{"n_layer": 9, "d_model": 64, "n_head": 2, "n_kv_head": 1, "head_dim": 32, "d_mlp": 192, "vocab_size": 1024, "activation": "swiglu", "norm": "rmsnorm", "norm_place": "pre", "norm_eps": 1e-05, "positions": "rope", "rope_base": 30400.0, "rope_fraction": 1.0, "qk_norm": false, "attn_scale": 0.177, "bias": "qkv", "tie_embeddings": false, "parallel_block": true, "init": "uniform", "init_std_qkv": 0.0398, "init_std_o": 0.00937, "init_std_up": 0.0398, "init_std_down": 0.00541, "optimizer": "muon_variant", "lr": 0.00802, "lr_mult_o": 3.0, "beta1": 0.9, "lr_head": 0.0102, "grad_clip": 1.0, "warmup_steps": 200, "schedule": "wsd", "decay_fraction": 0.849, "decay_shape": "linear", "final_lr_fraction": 0.1, "batch_tokens": 8192, "seq_len": 512, "doc_mask": true, "train_tokens": 100800000, "steps": 12305, "dataset": "wikipedia_en"}
Each number is 128 + 32 x the weight over its row's rms, rounded and kept within 0 to 255. Layers, rows and columns count from 0. The size above them is the row's rms in percent of the matrix's.

# layer 5 MLP up, 192x64, rms 0.312, rows 0-104, columns 0-63
size [ 92 107  97  97 100  96 104 103  95  96 106  91  98 101 104 115 100  94 106 103 106  92 101 102 108  92 101 110  94  99  97  99  94 107  94 103  99  89 105  94  94  94 106 111  98  99  97 104 109 101 107  95 107  99  96 110 108 107 104  96  98 109  94 105 104 108 101 105  94 103  98  98  96  93  77  94  95  96 109 104 102 105  98  90 102  98 102 112 101 100 107  99  96  92  86 101 109  98 112 104 104  98 104  95 105]
[[ 96 145 167  81 116 132 105 109 141  97 154 128 147 116 121  73 110  93  94 110 167 174  89 174  94 200 184  82  82 181 144 128 107 160  90 159 129 106 111 126 115 121  77 202 126 158 163 157 150  81 145 101  94  97 155 152 130 134 111  83 129 143 157 135]
 [102 146 137 112 115 109  97 150 144 185  74 126 113 116 146 114 103  81 102 117 103 125 157 180 131 160 126  72 136 140 121 133  66 141  79 119 141 118  85  46 134 100 203 145 127 132 128 124 138 103 146 160 238 126 105 105 116 165 165  99 144 127 145  97]
 [ 87 112 144 126 144 143 133 114 146 143 140 121 109 143 106 163 123 131 102 150 142 144 150  54  84 132 133 214 133 105 149 118 136 128 133 195 171 120 162  95 111 130 172 148  88 192  90 150 149 133 188  69  93 136 155 129 131 138 132 128  86 188 101  46]
 [145  87 122 114 139 150 154 171 164 121 158 126 141 182 178 131 180  95 132 174 169 141 148  79 125 185 107  62 124  75 149 111 139 135  98 139 175 132  97 137 134 145 124 122 151 176 168 128 127 167 115  86 117 118 109 134 217 154 189 152 150 113 164  83]
 [ 87 191 173 103 140  84 142 154 144 128 160 136 166 117 152 132 130 142 146 186 131 122  57  83  97  96 151 133 146 100 201  72 124 183  91  81  80 189 168 139 139  81 104 148 168 114 166 130 150 135 164 117 155 141  86 150 129 130 137 144 132 147 121  97]
 [113 138 163 184 141  84 146 101 121  84 122 135 132 180 143 143 145 167 133 118 102 116  87 109 116 123 101 114 125 104 205 149 145 120 176 137  66 195  98 149 172 123  76 115 169 106 102 163 136 170 117  99  76 136 156 151 106 160  73 154  77 181 116 156]
 [152 107 125 121 151 123 153 126 105 118 116 149  57 136 152 145 141 121 103  95 131 134 133 101 135 136  83 164  75 171 206  99  99 122 101 113 108 115 128 114 140 156 135  79 111 104  83 125 184  99  78 120 152 188 105 178 115 159 188 209 155 173 158  99]
 [119 122 114 135 172  98 113 168  82  80 137 130  95 138 116 201 137  70 134 170 123 124 102 177 102  98 139  54 157 174 137 149 175  94  83 120  72 171 136 137  83  99 141 162  81 133  98  88  81 142 127 135 118 110 118 108 115 174  95 137 100 137 138  71]
 [127 130 160 121 159 133  49 144  91 163  78  90 151 178 154  55 137 129 113 109 169 203 116 103 140  67 148  95 140 183 173 132 164 110  92 136 158 135  85 126 137  85 143 151 156 120 161 120 201 134 103 108 135 121 117 103 171 116 130 159 146 140 102 113]
 [189 131 154 168  86 114 130 113 154 134 117 145 126 127 107 133  88 136 118 137 100 159 138 121 149 157 135 174 133 108  65 175 107  90 124 145 107 123 249 122 131 153 122 175  78 159 111 124  73 128 136 120 194 127 141 179  70  97 135 143 162 152 164 146]
 [129  69 136 113 122 148 144 161 190 120 139 100 159 163 111 145  58 125 103  87 123  98 156 175 150 204 168 116 115 145 171 163 123 161 105 128 163 142 156  67 145 130 112 147 129  71  81 179 108 149 122 125  95  91 193  90 141  86 128  94 100 113 134 123]
 [ 91  89 116 164 164 195 163 165 106 143 118 134 121 152  96 120  53 142 113 115  68 156 147 134 149 106  81 123 117 137 111  97 157 160 165 129 212 129 122 111 139 116 135 118 124 190 160  97 127  92 145 104 142 152 112 114 172 139 185 182 126 147 204 127]
 [132 104 155  91 143 139  83 113 151 162 154 110 168 130 168  82  95 103 151 161  86  89  81 108 117 135 134  95  51 122 135 108 106 180 142  41  87 155 114  98 128 123  58  99  90 155 145 111 160 182  99 153 122 115 160 108  89  85 134 116 104 131 142 154]
 [ 98 137 151 114 104 108  82 172 106 121 118 137 149  91 147 182 166 103 150 126  88 102 111 161 160 164  81 202 131  61 106 124  87 142 128 141 126 117 157 110  96  98 165 134 143 152  74 102 134 149  89 186 158 164 161 185 144 171 122 126 175  68 101 122]
 [165 127 114 129 138 108 171 107 131 102  98  91 143 124  87 125 115 138  95 193 123 142 119 124 110 124 180 173 143 102 110 166 157 184 125 175  63 168 134  95 114 140  96 128  93 122 204 123  93  86 123 110 171  83 149 126 151 127  72  85 187 149 183 156]
 [136 109 143 107 142 177 121  88 110 125  99 151 107 169 198 132 119 141 188 148 105 104 193 128  75 132 146 150 117 141 153 229  53  87 135 183 115 119  78 110 125 141 148 128  95 166 147 142 126 148 162 152 156 126 125 131 147 181 112  87 126 161 103 110]
 [161 154 177 148  86 114 184  80 147 155 130 116 174 120 143 137  87 146 157 108  60 129 148 129 119 126  53 105  72 105 132 127  97 150  98 157 135  76 128 151 129 125 141 113  65 184 136 160 164 107 185 105 124  80 156 161 128 123 107  78 180 135 107 154]
 [160 137 184 128 117 108 133 162 108 154 115 141  86 140 155 161 139 112 172 111 138 136 124 144 137 109 146  76 129 128  83 166 137  63 126  95 126 167 122 148  86 155 152 162 174  43  79 122 140 125  90  90 210 181  90 118  90 182 133 120  99 155 146 102]
 [101 106 185 191 160 132 116 111 111 158 136 133  75 128 145 103  89 108  93 111  61 122 103 131 153 183 128 148 133 111  75 137 176  45 135 100 170 144  95 117 140 133 140 110 121  75 129 171 129 119 109  88 117  69 119 158  77 173 153  94 143 139 107 177]
 [114 144 126  75 118 132 153 120 188 183 135 170 133 108  95 157 155 101  48 121 132 165 153 116 124 176  95 163 142 132 121 157 175 166 166 147 107  61 150 141  70 102 148 150 105 125 165 119 139 134 144 121 136 145 176  99 131 111 183 167 124  62 124 190]
 [143 172 107 137 131 125 152 143 115 129 163 119  95  59  88 121 113  98 140 126 181 145 155 128 114 144 112 160 112 180 139 162 165 141 190 119  99 122 113  55 201 130  91 199  92 151  61 146 128 120  89 133 147 123 115 112 135 102  98 114  92  75 129 188]
 [128 157 238 112  97 104  96  95 154 128  83  74 112 123 135 166 110 157 105  87 175  97 121 145 132  21 153 171 141 143  85 106 137 112 105 142 110 129 153 149 136 139 160 110 172 128 144 125 155 151 135  81 166 106 119 167 147 144 114  97 105 158 146 157]
 [169 101 119  78 131  99 141 143 110 101 117 180 157 154  82 152  83  51 122 166 141 156 123 169 104 142 152 168 108 106 183 119  96 168 178 162  80 169 177  85 145 169 158 121 130 146 112 101 143 119 105  66 163 148 130 101 175 147 116 128 163 102 155  99]
 [100  93 101 174 127 145 156 119 136  72 201 150 140 162 172 139 145  94 143 133 177 113 139 181 157 146 156 115  80 105 171 108 134 112  60 142  91 158 151 164 120 127 167 128  97  96 139 133  95 116  91 149 126 134 124  96 181 163  61 111 138 197 163 152]
 [129 119 111 152  92 148 177 112 127 151 143 208 133 176  72 127 128 169 151 100 205 141  85 136 141 170 166 129 173  88 138 141 177  88 170 159 100 130 137  78 106  96 136 134 131 144  41 131  89 153 106  92 109 139 135 131 159 170 134 124 129 143 161  94]
 [126 110  53 163 172 110 144 145 174 112 124 153 119 110 147 106 152  54 184 149 106 126 105 108 105 184 136  44 149  81  85 143 131 132  94  96 118 134 151 110 139  86 106 181 122 152 160 143 139 171 127 127 126 133 129  96  69 142 106  84 161  88 181 125]
 [ 93 164 119  98 119 113 106 155 142 123 169 168 168 161 138 130 129  98 143 165 116 174  88  74 111 174  69 164 132 182 141 119 159  88  74 138 135  79 129  86 120 160 124 192 100 135 132  42 132 143 152 162 167  80 113 154 167  88 124 112 147 109 110 129]
 [207 115  68 144  92 151  97  94 163  98 159 120  65 173 106 112 118  97 104 122 131 101 184 184 148 115 111  82 138 170 106 174 162 124  96 181 122  84 127 101 135 151 139 113  95 177 113 115 118 129 104  77 133 152 155 154  81 164 144 140  91 128 133 175]
 [182  79 131 119 199 172 120 101 169 100  86 198 114 148 166 111  97 125 136 158 128 150 155  61 184 100 135 109 107 113 123 176 139 118 167 147 122 141 119 112 107 107 152 129 129  29 201  72 123 112 158 132 105 122 117 158 113 129 137 127 144 114 125 117]
 [220 143 146 150  96 176  83 151 133 118 115 104 125 155 110  93 112 104 138  88 147  89  75 160 156  82 127 128 118 108 154 115 138 166 127 112 133  87  96 132 129 184 198 132 158 132 143 151  87 121  85 185 152 168  92 104  94  75 113 144 158  84 164 155]
 [ 90 114  94 134 149 115 184 102  98 146  94 133 141  82 112 129  77 102  75 147 202 127 126  73 113 109  75 125  73  71 123 156 155 144 115 155 129 101 136 162 174  80 105 116 111  90 174 140 136 131 118  94 122  83 166 175 136 104 103 150  96 196 124 148]
 [132 137  91 146 139 155 116 159 116 174 141 103 122 121 121 134 142 130  75 142 163  75  97 170 105  84 215 173 187  92 135 112  93 124 109 104 115 144 181 141 118 139 173  64 102 102 162 128  29 136 121 124 116 111 153 126 142 108 133  84  94 117  88 106]
 [149 100  94 188 105  98  86 104 101 149 182  95 145 121 142  92 146  75 157 153 105  98 125 114 129  78 141 151 141 132 151  72 142  54  95 133 136 100  94 123 114 157 130 124 119 127 181 171 155 152 212 188  89 105 121 136  74  95 158 105 154 126 105 117]
 [202 115 132 144 118  90 131  50  96 191 128 102 101 207 169 118 135 167 174 126 103 120 111 154 171  80 113 148 118 165  98 137  92 100 126  97 197 116 100 143  63 181 142 144 128 105 125 118 117 137 128 123 153  89 100 172 131 130  81 137 119 149 116 127]
 [101  70  93 210  99 130  60 151 131  90 145 157 128 137 144 158 134 140  94  62 104 146  63 125  82 148 145 129 108 205 134 134 150 130 104 140 106 135 165 108 122 100 104 125 140  93 176 153 115 152  94 125 117 136 184  90 111  96 153 129 124  69 145  84]
 [127  96  95 110 138 118 130 108 173 169 129 181 130 108 120 172  99 144 151  70 111 112 148  84 148  86  82 129 121 137 109 157 117 130 109 196 144 125 144 139 154 165 149 124  65  96 132  82 129 129 165 123 178 150 150 159  95  49  49 104 129 117 170  76]
 [122 153 119 172  94 145 112 129 126 135 135 165 177 157 163  91  79 126 131 126 138  81 119 165 137  65 117 126 110 124 169  71 108 118 122 134 113 128 118  64 174 177  61 161 125 114 110  79 101 147  22 128 106 198 150 161 143 147 123 116 120 137 122 133]
 [133 142 138  28 121 148 177 176 140 189 141 108 145 128 116 118 161  98 109 125 166  76 177 157 141 154 120 162 143 166 124 138 119 158 148 137  84 119 145  62  98 120 166  92 159 129 108  57 123  98 140 131 150 150 151 137 125 172 112 120 154  97  50 150]
 [142 129 106 137 136 189 184 167  81 102 139 126 132  93 149 161 124 116  49 143 103 131 154 105 127 151  46  98  93 146 128 157  67 178 156 119  79 162 149 110 122  85 101 120 101 150 182  99 183 116 159 118  91 133 142 107 115 176 129 147 120 111 125  73]
 [148 147 104 117  71 132 135  95 191 122 120  76 121 141 114 164 147 158 194 108 159  86  62  99 161 128 103 124  99 160 141 145  83 135 137  97 100 117 149  94  78 106 162  91  88 101 163 132  84 121  74 120 118  59 146 113 139 119 149 181  60 130 135 134]
 [130 115 107  75 159  89 101 106  69  82 172 174 121 148 104  75 111 119  77 157 111 122 142 138  40 144 172 158 161 147 129 131 136 129 135 125  92  57  76 146 123 105 111  91 114 111  83 151 138 146 175 115  59 123 123 143 145 117 159 131 104 124 118 187]
 [111 139 159 178 152 201 135 121  97 115 105 185 139 184 124 114 167 101 133 183 135 165 103 183 136 135  56 120 137 109 149  80 155 116 148  65 112 121 124 112 111 151 131 154 130 114 162 156 129  54 140 117 101  76 134 112 103  98  99 166 148 121 197 112]
 [ 66 131 172 134 149  51 148 111 176 154 104 130 123 141 131 117  86 168 164 108 122 104 159 133 159 100 156 178 133 112 108 110 129 108 184 171 121 139  93  91 119 109 196 118  73 131 106 122 142 126 167 125  66 178 164 116 139  85 141 118  89 127 138  53]
 [145 112 140 148 163 121 158 148 151 167 125 122 134  93 117  80  85 117 113  87  50 140 125  80 128 108 124 169 111 158 154 152 132 147 155  76  96 126  89  63 159 144 171 144 140 108  80  25 145  97 134 120 158  75 119 102 149 146 114 161 141  79  97 108]
 [124 151 123 140 142 106 175  69  95  88 154 104  70 123  65 153 206 120 124  89 131 127 103 101 180  92 125 138 145 137 119 144 131 103 176  85  80 146 118  97  93 150 144  84 114 113 157 148 110 132 100 117 104 173 137 173 183 171 180 166 188 125 130 139]
 [ 80 148 140 150 209 112  97 153 129 123 168 116  85  96  77 147 145  82 107 102 111 114 142 115 187 142  90  75 149  94 106 102 124 189 145 137 166  87 153 132 143 195 147 104 126 137 128 122 129 120  83  88 144 134  94  70 144 144 142 119  52 122 173 155]
 [126 116 147 107 128 159 158 126  90 136  71 109 147 193 135 164 129 139 186  59 157 115 147 131 138 143  85 152 100 183  60 118 148 165 118 155 141  91 114 135 130 151 127  66 111 150 161 126 150 128 158 136 120 126 136 141 162 185 213 182 128 154 173  93]
 [178 162 114 195 130 104 123 160 111  89 166  74 131 103 161  83  97  82 137 113 147 122  69 156  83 107 132 127 124 159 152 107  99  82 137 135 103 116 122 167 102 173 149 146 113 101 116 103 155 121 110 150 125  63  72  98 203 135 131 133 121  59  87 152]
 [117 113 155 124 124 153 126  89 146 108 147 136  88 132 169 156 139  98 148 141 131  92 177 136  97 116  63 147  76 131 169 198 162 148 100 148  76 108 128 163  89 128 128 183 152 162 134  94 150 116  81 124 115  88 147 145 143 124  94 212 111 103 113  42]
 [ 60 174 154 106 183 113 113 130 107 141 186 122 165 156 118 158 144 138 173 127 121 145 147 136 108 218  74 136 119 104 116 125  98 166 139 100 128 161 133 144  97 162 126 156 143 138 100 110 114 180 155 201 151 139 173 144  77 160  95  90 185 159 136 143]
 [127 150  76 129 172 127 135  88  89 153 103 106 148  93 126 119  68 146 178 127 183 135 159 119 138 142 105 114  52 118 161 101  49 147 111 136 167 131 177 128 137  92 123 142 116 107  55 165 123 126 103 118 169 157 124 135  88 188 100 189 112 111 160 141]
 [159  56 131  97  88 111 181 141 105  74 138 151 137 114 148  73 179 156 141 151 131 145  95  93 151 173 110 125 102 133 172 160 102 160 123 140 117  51 143 152 117 136 116 131 132  74 181 102 116 136 104 101 164 130 108 163 165 142  90 200 120 158 109 184]
 [103 147 159 102 151 125 155  89 116 102 179  96 137  30 133 100 135 136  94 142 143 125  79 107 104 137 118 146 172  46 115 115 156 139  48 155 138 113 188 113 137 127 108 167 115 116 129  63  87 109 139  75 147 171 122 131 131 119 119 122 152 120  72 103]
 [140  90 186 116 154 127 144 151 178 122 168 139 167 162 133 115 107 144 137  85 130  91 108 120 164 157 121 129 108 169  57 112 138  97 161 159 142 138 106  96 124 214 113 127 169 129 134 137  91 175  76 154 153  82 101 151 162 113 100 108 131 184 209 139]
 [139  99 137  50 138 142  59  64 158 162 147 124 179 122 153 164  98 155 140  66 137 144 113 131 116 141 112 146 166  95 130 130 110 158 149 121  75 115  85  78 149 124 183 184 125 118 109  86 136 160 148 167 104 100 120 163  92 170 109  99 192 143 115 115]
 [ 87 126 138 116 106 138 154 137  89 134 136 109 129 163 192 152 165 180 129 108 103 129  95 175  94 152 153 122 179 143  98 161 151 149 107 166 123 115 165 164 165  96  46  67 124 130 137 140 141 103 206 100 116  69 108 104 145 107 175 129 121 159  68 131]
 [181  66 140 142 130 132 140  92  57 133 206 121 136 127 202 136  84 104 143 156 158 147 113 117  97  83 114 111 138 123 112 132 126 118 153 195 140 130 122 133 160 146 139 141 110 108  93 164 136 112 186 129  93 183  91 157 177  89 101 136 155  67 100 161]
 [143  70 112 113 165  96 132 184 149  79 114  54 175 122 116 109 156 151 186 144 138  90 139 122 161 172 139 107 114 115 122  79  59 148 160 117 131 117 102 162  94 205 114  65 132 118 120 160 112  92 110 168 116 118 134 142 125 150  96 109 147 125 189 157]
 [159 168 143 173 111  78 130 159  96 152 140 123 149  91 181 166 111 204 151 118 153  95 134 153 108 171 120 142 132 132  58 109 130 126 124  68 106 106 177  96  97 133 150  69 124 143 110 127 162 137 108 121 123 171 121 130  74  91 168 120 144 202 188 118]
 [118 169 143  98 167 159 111 109 161 122  62  37  85 112 130 110  98 127  79 167  95 145 173 108 142 130 155 148  97 144  91 143  73 159 122  75 165 191 103 133 166  94 146 110 114 101 144 131 165 124  86 102 120 129 122 124 126 143  58 143 149 133 152 183]
 [135  91 167 152 128 152 124  87 154  98 117  94 179 119  98 110  60 115 120  93 149 114 126  81  90  91 127  95 150  83 166  86 150 129 163  69 127 150  82 146 156 147 158 156 141  86  80 147 116 144  93 144 105  41  82 114 148 111 152 108 106 131  90  72]
 [154 118 112 153  55 171 148 131 103  91  92 135 116 158 103 156  96 147 112 173 118 147 166  98 123 140 115 102 120  90  81 110 187  85 171 142 146 153  40  70 150 117  38 124 106 155 116  96 157 132 135 132 121 100  93  78 131 120 142 100 122 163 133 105]
 [178 181 112 141 141 178 122  96 134 122 141 105 115 143 161 131 198 120 120 142 125 132  97 144 149 119 167 129 168 182  80 111 130 120 119 170  47  64 137 127 108 127 154 167 108 155 139 109 145 111 193 105 162 124  94 135 140 104  82 149 216 137  83 145]
 [115  76 160 117 158  87 101 133 185 113 114 147 115 171  88 171  78 109 148 169 155 163  67 117 195 128 185 111 113 126 154 149 170 122 136 144 101 100  60 147 165 116 120 175 113 102 110 160 120 173  55 109 150 136 116 123  99 133 141 102  77 151 143 113]
 [127 114 173 101 136 165 153 167 101 129 192 110 147 115 180 132 218 129 145 114  79 153  83 159 141 124 117 146  79 133 126 186  64 102 152 141 163 151 138 168  76 112 117 148 102 175 161 100 133 128  87 102 149 155 116  99 142 168 106  75 116 165 133  90]
 [234 142  69 105 147 122 118  85 137 147 115 158 147 127  85  83  66 118 112 139 118 115 130 168 145 136 145 104 142 133  92  78 113 180 134 126 146  89  81  96 129 101 155 153 122 180 114 107  84 106 124 182 148 131 102  69 147 122 169 172  82 135 117 157]
 [164  61 133 133 141 130  70 199 130 134 169 140 134 105  84 108 135 145 100 134 109  91 145 202 135 171 120  92 141  99  66  99 152 149 174  99 117  55 148 170 108 164 111  95 130 118 143  82 163 109  88 126 147  93 190 114 111 128 151 120 141  92 135 100]
 [ 83 116 124 131 111 157 163 124 155 130 190 153 116 105 115 141 104 123 101  53 134 164  91 144 115 187 123 102 128 135 146 146 114 146 106 115 197 127 129  70  59  96  89  66 124 136 130 143 109 146  61 130  85 108  90  60 162  93 141 133 147 160 137  90]
 [112 157 114 130 111 102  63 161 158  76 116 114 123 191 125 157  62 130 130 139 158 141 182 167  69 128 157 143  99 201 140  97 114 174 180 120 107 104 114 172 124 119 109  90 159  81 130 184 163 153  87 137 160 158 152 147 148 171 133 142 132  85 136 137]
 [153 171 109 125 142  24  93 133 154 164  81 134  87 126 127 154  71 153  72 150 132 134  74  92 119 120 141 124 153 138 132  76 113  94 116 111 161 130 122 132  99  70 129 165 155  82 102 130 102 105 132 167 110 131 108  95 109  73  95 137 103 178 134 190]
 [181 136 152 155 155  98  58 139 152  55 154 116 191 116 114 145 158 120 165 118  91 130 138 161 130  85 125  89 146 108 117 115  97 101 183  86 111 115 138 120 142  78  92 163 148  60 121 188 184 114 160 129 161 145 133 113 117 108 172  96 142 104 165 168]
 [106 126 137 144 130 162 136 121 120 140 125 147 115 108  51 129 129  87 120  73 162 116 175 102 141  91 144 131 117 176 112 172 134 142 118 216 150 123  90 110 134 119 136 143  67 106 165 103 164 139 182 124  91 128 166 145 196 140 171 115  98 180  61 169]
 [118  85 104 137 122 119 121 143 156  87 159 113 125 142 106 141 140 116  33 134 131 122 137 153 123  80 120 139 134 200 199 136 108 208 150 150 154 100 119 162 172  71 128 109 106 169 118  98 138  80  82 131 120 131 122 121 182 157 125 121 125  52 161 111]
 [145 118 145  85 109 139  97 110 161 170 169 100 122 122 115 148 159 137 124 144  82 113 182 166  75 123 145 150 114 149  98 123 103 167 113 100  90 123  83 169 149  97 150 132 140 216 117 109 100 160  97 172 185 157 155 168  85 218 127 148 108 132 165 112]
 [162 122 126 118 132 117 116 122 158 111 183 167  27 165  73  93 196 121 128  77 119 186 137 141  99  78 159  83  94 148 133 168 152 125 102 102 145 133 144 127 163  90 144 104 107 104 122 131 161 108  78 116 162 102  51 120 114 108 154 106 138 142 146 152]
 [159 155 141 100  70 142  95 155 135 125 147  57 133 159 134  84 110 166  91 130 104 148 177 115 145 101 147 119  89 140  72 137 154  94 107 121 141 123 136 206 144 112 173 102 109 117 111  56  58 169 150 156  61 108 103 123  85 140 125 122 129 134  98  83]
 [107 174 154  69 153 113 103 153 116 127 155 157 107 142  63 181 119 129 104 167 138 110 131 143 122  59 139 109 119 142 131 160 138 107 113  50 119 126 125 218 124 187 168  66 159  88 107 136 173 130 120 134 153 127 119  68 162 101 115 123 159 117 139  95]
 [132  99 132  94 184 126 119 178 136 102  80 144  95 114 121 150 143 160 116 150 187 163 200 120 185 143 131 121 137  97 133  71 139 128 126 138 179 169 101 150 148 151 118  66 144 117 157 151 151 122 171 178 144 107 173  82  88 135  82  83 105  83 173 102]
 [152 114 131 108 189 122  96 114 136 130 126 146  96 105 143 111 106 113  71  70 150 123 142  94  69 159  92  98 190 160 136 130 135 151 165 102 103 113 105 130 193 158 120 137 160  87  76 125 116 113  74 132 154 127 109 195  65 156 157  95 173 177 151 163]
 [118 149 160 159 120 173 134 126  80 162  94  93 117 116 186  95 108 106 162 202 137 118 119 124 108  72  93  83 113 131 155 154 133  59 128  87 131 150 134 131  83 138 166 142 117 182 124 156 129 165  94 176  94  98  59 128 164 156 174 101 136 120 142 179]
 [184 130 143 103 120 109 159 173 133 163  89 122 189 201 147 118 117 145 133 141  98 170 178 146 128 194 114 120  94 110 134 179  99 149 114 109 139 112  97 190 115  98 106 130  85 103 121 198 131 103 142 143  65 105  68 177 145 141 171 117 103 122 145 121]
 [131 136  90  69 136 162 117 209 141  86  95 128  58  79 143 139  78 145 150 104  87 136  94 125 106 128 176 105 114 141 153 138 139  96 111 169 128  96 132 131 113 186 139 106  97 120  93 108 149 117 129 121 135 166 157 138 208 146  99 146 158 146  51 167]
 [130 126 155 114 103 149 170  94 111 165 159 169 152 142 131 143 127 108 115 126 122 222  99 168 124 133 141 136 145 167 125 175 142  92 152 163 187 126 106 165 116 150 131 129 205 181 167 178 178 156 157 122 192 139 117 162 132 128 148 156 182  87 122  92]
 [ 66  76 165 139  60 172 165 116 103 156  83 149 105 150 148 170  71  85 110 134  90 127  95 151 170 121 175 161 100 149  89 149  99 102 141 164 120 143 128 123 105 120 127  86 105 121 124  83 161 133  72 105 141 158 101  94 201 117 148 133 118 171 137  86]
 [122 113  52  93 151 104 101 154  98  78 120 113  75 177 123 145 134 127 167 139  66 141 156 122 121 172 103 156  94 113 102 152 175 132  90 122  89 121 138 109 123 165 132 115 132 199 162  95 107 165 131 161 106  53 151  75 140 126 152  93 158  66 145 133]
 [170 111 128  72  92 127 147 118 143 140 174 174 115 122 132 135 138 130 149 111 149 187 176 138 159 141 106 130 156 167  84 125 169  73 190 186 136 124 127  95 160 127 123  59 140 142 144 139 117 155  94 155 121 194 132 140 128 131 207 127 192 134 140  69]
 [145 149  82 109 167 127 129 130  95 112 130 129 103 163  55 162  66 116 164 126  64 117 130 142 137 129 165 144 116 115 154 140 153  45 134 134  84 111 148 110 145  96 143 153 146 147  87 136 145  40 119 178 128 109  81  98 157 100 145 174 166 100 157 173]
 [122 106  81 113 160 130  94 117 105 133 199 136 182 121 183 154 199  84  99 152 147 110 123 119 105 176 132  91 114 147 132 120 133 105 152 148 179  84  56 115 143 111  98 123 131 164 178  66 144 143 158 117  91 138 146  58 168 113 136 110 113  76 137 142]
 [151 121 110 164 141 151  80 123 142  63 143 132 131 121 163 111  85 126 112  54  62 107 161 127 165 120 134 209  66 125 118 117 154 140 102 152 164 133 116 198 147 147 153 154 117  57 142 101 109 152 150  82 135 117 129 120 119 106 107 129 150 148 134  49]
 [161 104 135 114  85 115  98 171 164 164 129 129 128 130  57  92  70 114 142 124 103 135 158 110 127 107 102 116 103  77 104 145 151 190 109 140 118 104 128 165  89  73 177 116 146 140 121 100  99 114 126  93 128  69 122  37 180 115 126 102 128  71  82 101]
 [111 104 194 106 172 159 149 149  91 119 147 110 152 142 104 132 187 162 175 119 140 131 102 155 130 133 150 130 159 109 152 186 171 124 161  60  69 135 112 141 117 138 112 174 161  91  96 123  93 113 109  96 182 167 189 125  98 152 148 140 191 104  82 161]
 [156 156 125  98  60  92 119 193 134 139 105 165 149 130 112 154 159 155 135 147 150 134 161 125 138  79 115 131 132  79 110 149 171  76 141 146  98  87 130  92 154 118 169 132 122 118 134 177  86 233  96 113 139 130 142 125 176 172 106 133  77 156  97 177]
 [136  93  32 150 166 108 150 173 110 133 123 173 125 101 199 125 138 108  89 130 119  86 140 101 142 116 134 143 126 130 121 165  91 116 116 143 125  94 135 136  89  98 133 144  71 211 145 156 133 125 164 154 150 142 126 154 138  19 138 158 107 149 157 144]
 [170 142  61  60 118 134 114 120 145 163 101  84 136 132  97  92 167  94 145 166 145 108 112 135 168  52 153  95  93 117 122 112  91 120 132 156  84 135 192 119 143 108 121 185  55 113 131 138 124 166  96  94 143 147 142 167 125 134 146 167  64 160 117 115]
 [ 81 152 106 100 114 138 123 146 168  60 141 159 119 168 145 189 108 135  82 156  93 122 136 172  77 122 159 111 132  87 189 139  76 122 143 147 161 140 144 148 145  84 176 107  59 158 114 108 111 114 162 151 137 159 121  89 196 111 102 129 184 133  86 136]
 [102 159 135 163 159 141 121 119 151 180 133 155 137 124 125 121 105  60  79 140 111 169 190  95 137 205 125 145 180 123  93  89 120 134 102 137  96 131  75 117 114 173 116 150  25  84 119  78 152 146 133 132 145 135  96 151 162 137  97 146 150 103 160 103]
 [126 163 154 128 110  98  77 107 176 118 130 174 132 127 102 117 139 131 193 187 130 184  90  98 103 174 203 117 125  84 127 201 134 112 122 129 155 141 147 151 125 108  62 132 126 156  75  84 162 169 148 176 170  90 121 144 127 124 113 100 137  89 150 148]
 [110 104 166 150 163 128 177 116 117 133  80 117 171 136  92 132 114 109 119 147 184 131  92  45 150 125 136 158 177  82 169 120 155 128 130 121 204 111 139 126 100  88 129 148 139 138  97 159 125 163  96 138 184  91 146  84 180 121  65 143 106 153  67 134]
 [ 72 119 132  92 112 139 110 142 124 128 186 189 143 144  76 112 161 143 117 109 139 123 128 136  85 137  72 185  73 146 162 124  77 116 194 138 172 127  96 105 176 134 106 149  71 153 161 117 172 127  80 194 148  89 110 123 125 159 125 100 169 119 159 114]
 [162 153  82 154  61 149 133  97 142 124 115 106 127 101 162 105 143 119 120  54 130 135 130  72 116 191 147 169 108  74 154  91 170 203 119 191 107 102 131  80 122 133 113 117 104 142 108 131 124 152 150 159 127 130  57 103 137  97 187 153 150 116 119  91]
 [140 174 126 119  80 109 114  91 198 107 206 126  60  68 168  73 139 140 119 184 139 125 155 144 132 137 108 136 134 168 138 137  98 112 136 123 125 131 110  78 125 148 158  78 144 101 156 171 160 139 157 158  97 135  99 147 148  69 133  65 116 157 131 176]
 [105 165 108 153 125  82 112  90  90 117 137 175  71 138  81 167  86 108 157  98 162  80 117 106 163 165 157 103 231  98  98 114 123 163 122 112 114 123 172 110  81 104 115 121 109 107 167 136 155 108 130  72 120  87 128 104  91 159  78 146 140 153 117 156]
 [137  93 106  95 114 160 105 153 138  85 130  99 156 171 142  73 137 137 109 147  54  98 103 157 167  80 116 124  93 147 141 154 134  71 105 123 127 153 113 105 155 111  59 137 163 147 130 181 185 132 113 137 193 115  54 159  93 138 177 142 101 148 127  88]
 [103 130  76 104 130 127 136 137 140 192 102 131  92 211  98 143  76 110 163 143 108 164 169 153 190 189 131  97 101 186 120 118 122 107 113 185 146 122  92 171  88 106 132 114 129 151 131  96  86 119 172 171 131 141 101  95 187 100 156  88 143 140 146 124]
 [185 114 183 147 174 103 114 161  49 166 102  87  88 129 114 142 109 102 167 150 116 135 108 133 170 213  96 118 126 110 115 114  85 139 135 139 145 116 145 149 107 123 147 158 138 114 132 114 134 112  90 113 182  98 189 146 132 133 156 159 114  40 107  77]]